Part of a small language model's weights.
Size: MLP 1792 GeGLU, vocabulary 8192, 29.8M parameters.
Architecture: RMSNorm before and after each block, no biases in attention or MLP, tied embeddings, capped logits.
Each number is 128 + 32 x the weight over its row's rms, rounded and kept within 0 to 255. Layers, rows and columns count from 0. Numbers have three digits each. The size before them is the row's rms in percent of the matrix's.

# down: layer 5 MLP down (transposed), 1792x448, rms 0.138, rows 1031-1038, columns 112-223
# gate: layer 5 MLP gate, 1792x448, rms 0.145, rows 1032-1039, columns 112-223
# up: layer 5 MLP up, 1792x448, rms 0.15, rows 1032-1039, columns 112-223
down1031 102:184095142136155136193095111175125128156112152095156115159133145107138101164116126088140160165166095122106152212126161115136032088158084106174108085088132106148124138114154196127104157114151069126135086077057124140158085150151166117115151108132065136158126141116072153129125142112139095149132121097132160154117121137163147117100111118111
gate1032 104:125115089147082075120207171136122169162140143176154095107168150139059150117155111116081112154056145173131177116147166083099119138161107118135118155166122149120182100119074137117100125130094058116090168113115151148117129153134096088107122151181089170160187116092205111139133103145128140135125155098156121131150134158130107098131106171106
up1032 102:160099086135071156167196089116101089125117172160147126096168099178144165098100206149090146121120115104165130124097069114137147050142094121144188157119128141128117138141184120110134115106179126151111124147066118129125139141166156139123126189132118122147174069149107155159138143163103149181090148066140115096146135097077131102150105153136
down1032 098:156124146075129135156075167108163109137130118129105151145140140083119098127159128182158100165132145089126150109096116105128151202116094087124109122151129133095119120082169108145076056115146142139115102048106122075158106112124082074059112132151114136125139185188135145120147140094095113099094126180163205056118115147088117116124224085129
gate1033 098:068110073137134091105109158135086176164154188122075192160096139148087101151111124119161140125098151149092152209146121084118132158088138098105141124153155151135099163121083132128102128066161130053167087096117106152133131097133150108081086128112117142132132127140116118204092149137064062086101148097125119115131153154100127095081153113114
up1033 098:132135127120099122156144167111108077090157093105167080088072095112128177085141116090112127108088120136141156136163138105155047176151118118123123130062140137084103124125142142140139109153127046106134050174132088137142097151092117165155068145135087149126139108136164122129141121122157126120124105098095125121093080101131083168189102131184
down1033 100:120116130133166141141100149171149106121163115092151156131144152087098105159095124160165103110098099121068133143054122176099121114138165147116151103198183181157134190092110134157064134076109145107196154129179159104096092126102211097125171202138159146071109123112139090101109150153108134148140112163081074110090132064130137133139100123109
gate1034 102:091195075091192145108115093161164148122106111165143072158120151116148105129176067132138145135087085140131090151122124061159116193133086173144170092171098121065172119199082054188184126081096079184088119111166132067114114160139121077121174141108140124132165144086107148075113098074094090162120087087095102149057150073119100157178182091165
up1034 094:094168139102117108151113131154124108120123163136114153088170129144117107150088103164111204115164137187170140101087108071065102100157155110132152115169136086180095109120128151112129097124083107048127170079125120090152137076113145151143055135122093143125122086130158119134142077128100127100138080117104102135172139107110156139138132143098
down1034 096:126117141101134140095117126136137052130093127117128128148123115144097067119121115101168141134110093126137118155163116137110109077123123132115157135088134153124168137085068101178149125100119140126111144120141090074069122159164130124119167119047122069135171152125112162147094101070156131144166123108069135123045094208139138182194173111158
gate1035 105:133134094172112082126127132125098134130131135153125112115164066059125119179128119161112107143109091140122132081183217168179113123149124128083114134178171176139125120126139167099141074080121090101148118029097103156142105141087086130106171090204148121105065145159134106086111114109062127135118123113112158039101103108156129092111151117156
up1035 098:160099119086152130098159108201082106158097061128146099163115123116096166134061167152147111103107138086075120126162127111100107101156161112084149189159123075128111098166158166103201102144098108155146109199116120077150151123112150162135105180153140143121082196142037127048128159119132128130168147172129133126134160105082075135127115151100
down1035 103:128170156174113126120155175091211155140122150129195150158120100080081146156140142166187106119189100161144199080164154172084111143086137132162070140116161145081120153124115157097103097110123130081124133116090113157117132141126123103120096119205088140107029146171141093153094139138100147129093146135130147127094108109146144075154163153131
gate1036 109:136188212121154144057154155108135130124152181114116135213130102175114146124160119116135191135076133131141138111162127114076143107152099072132136085125087110097152090111067060188108185120169061078080109132184120140117156124101144140117124152147088127106112165098100087101118149115068100180093174098099091161143097092181124154116155077090
up1036 114:089136078144095164172123128122156118111105158142137117099050110125161127088143136162146120068158128141167157136129174155180109159126134138093129101158110065109111065141163106056153081164176153159131095119117196122152116155136090117155160146116128145119120137105183075144130131139145134127103147112176120107138172204101145139088116135128
down1036 111:173071120152106100202160114139106154129115176166161144116120133117131162142103171103097163119102139167093094093118154150107135113133101119082102111103124151205112167166154112082122141102119151149147072096062121161141147084136099110148185106108156082164128140193117073156174096113133148098171110077121089070129143131131137123130091199089
gate1037 101:103048122148165078115122125126156162123140127143198195159155177091101115184132135097166113149233154157128105158116119099133133152060165093132111102101159143126123132117129141145143133112104135100112110144114124200129178099142125078074155101118091125164107075157137119149176123108080080103132104140122116165138135161126153092056130105071
up1037 098:108076109136128094180133135164107094154133166153085137126126104085114099091166172146115127213105085155063140100123104115095104166140191145123129130122091142143123147119106126156160179100124129138154134173099141117141127145118091075075107104167133069107151173146072150136126139142109067145152104113148106121076146120119027142039123157121
down1037 102:136146167095138141120148170138168097097144141136128148167180127158155116152068014102085155123140190134107100153127080119156133121127093097098134165120168157089105115131120175107182090129108127169137168154117135157140115133135187143123122139141170184129136120140111152084134141110139103155132157155170097136090124129087209117091164134142
gate1038 088:105127128181147121106139122044177126136130105123151102130171141084055111155113135113092181119106145090089126130128096134093173182061124112156025117155118159098124141120084138136152108161138114168139160067136160150147100119088074080148092116145093123121091179112086168136110088126131117108143132082105161124098123124084127106197145040149
up1038 094:157116126109174162120086092201095122135118164110087132165096092172179135145159144175154098187120115164130109114113158092184126132141139164129162170096112118146145067107139132128096124135161166192089102172155091111068121134066144215107138119091154157126129137148119115152177189148150161139099149152140100102151099181181159151084097133105
down1038 096:119151138149149155111071149081126114117114106115117117108111121105096126180143159096080119126151143107109186078156133103107131153125192166168140086136183139176162151155071122109175127126111132158085081091147094165158145124144114084126113141109096091161094157175145176150131088127094148113159140109095118165149153118092146179106159110142
gate1039 101:098135117132147118165101122107105124132091116151067192094141154145167134187071147111115149108110120155172122136123060147121162149131156123135144146150105151149093156146101120102110070161154186132088137139083094182100146225110105151103149117110117120088108145113142095134093117140103128130077113153145086147140151142173148127139158097117
up1039 104:178134119112154127139129139176123169138084128145102145117235150115144241127150092143101126148172146085160124167158165138176145145137134107114131162088130132142108123166101141106107089113124121174103155150144077079130174157189133125126138137135189152110104130110136100143055122169079166113132081171110129142133134185208115133127132141127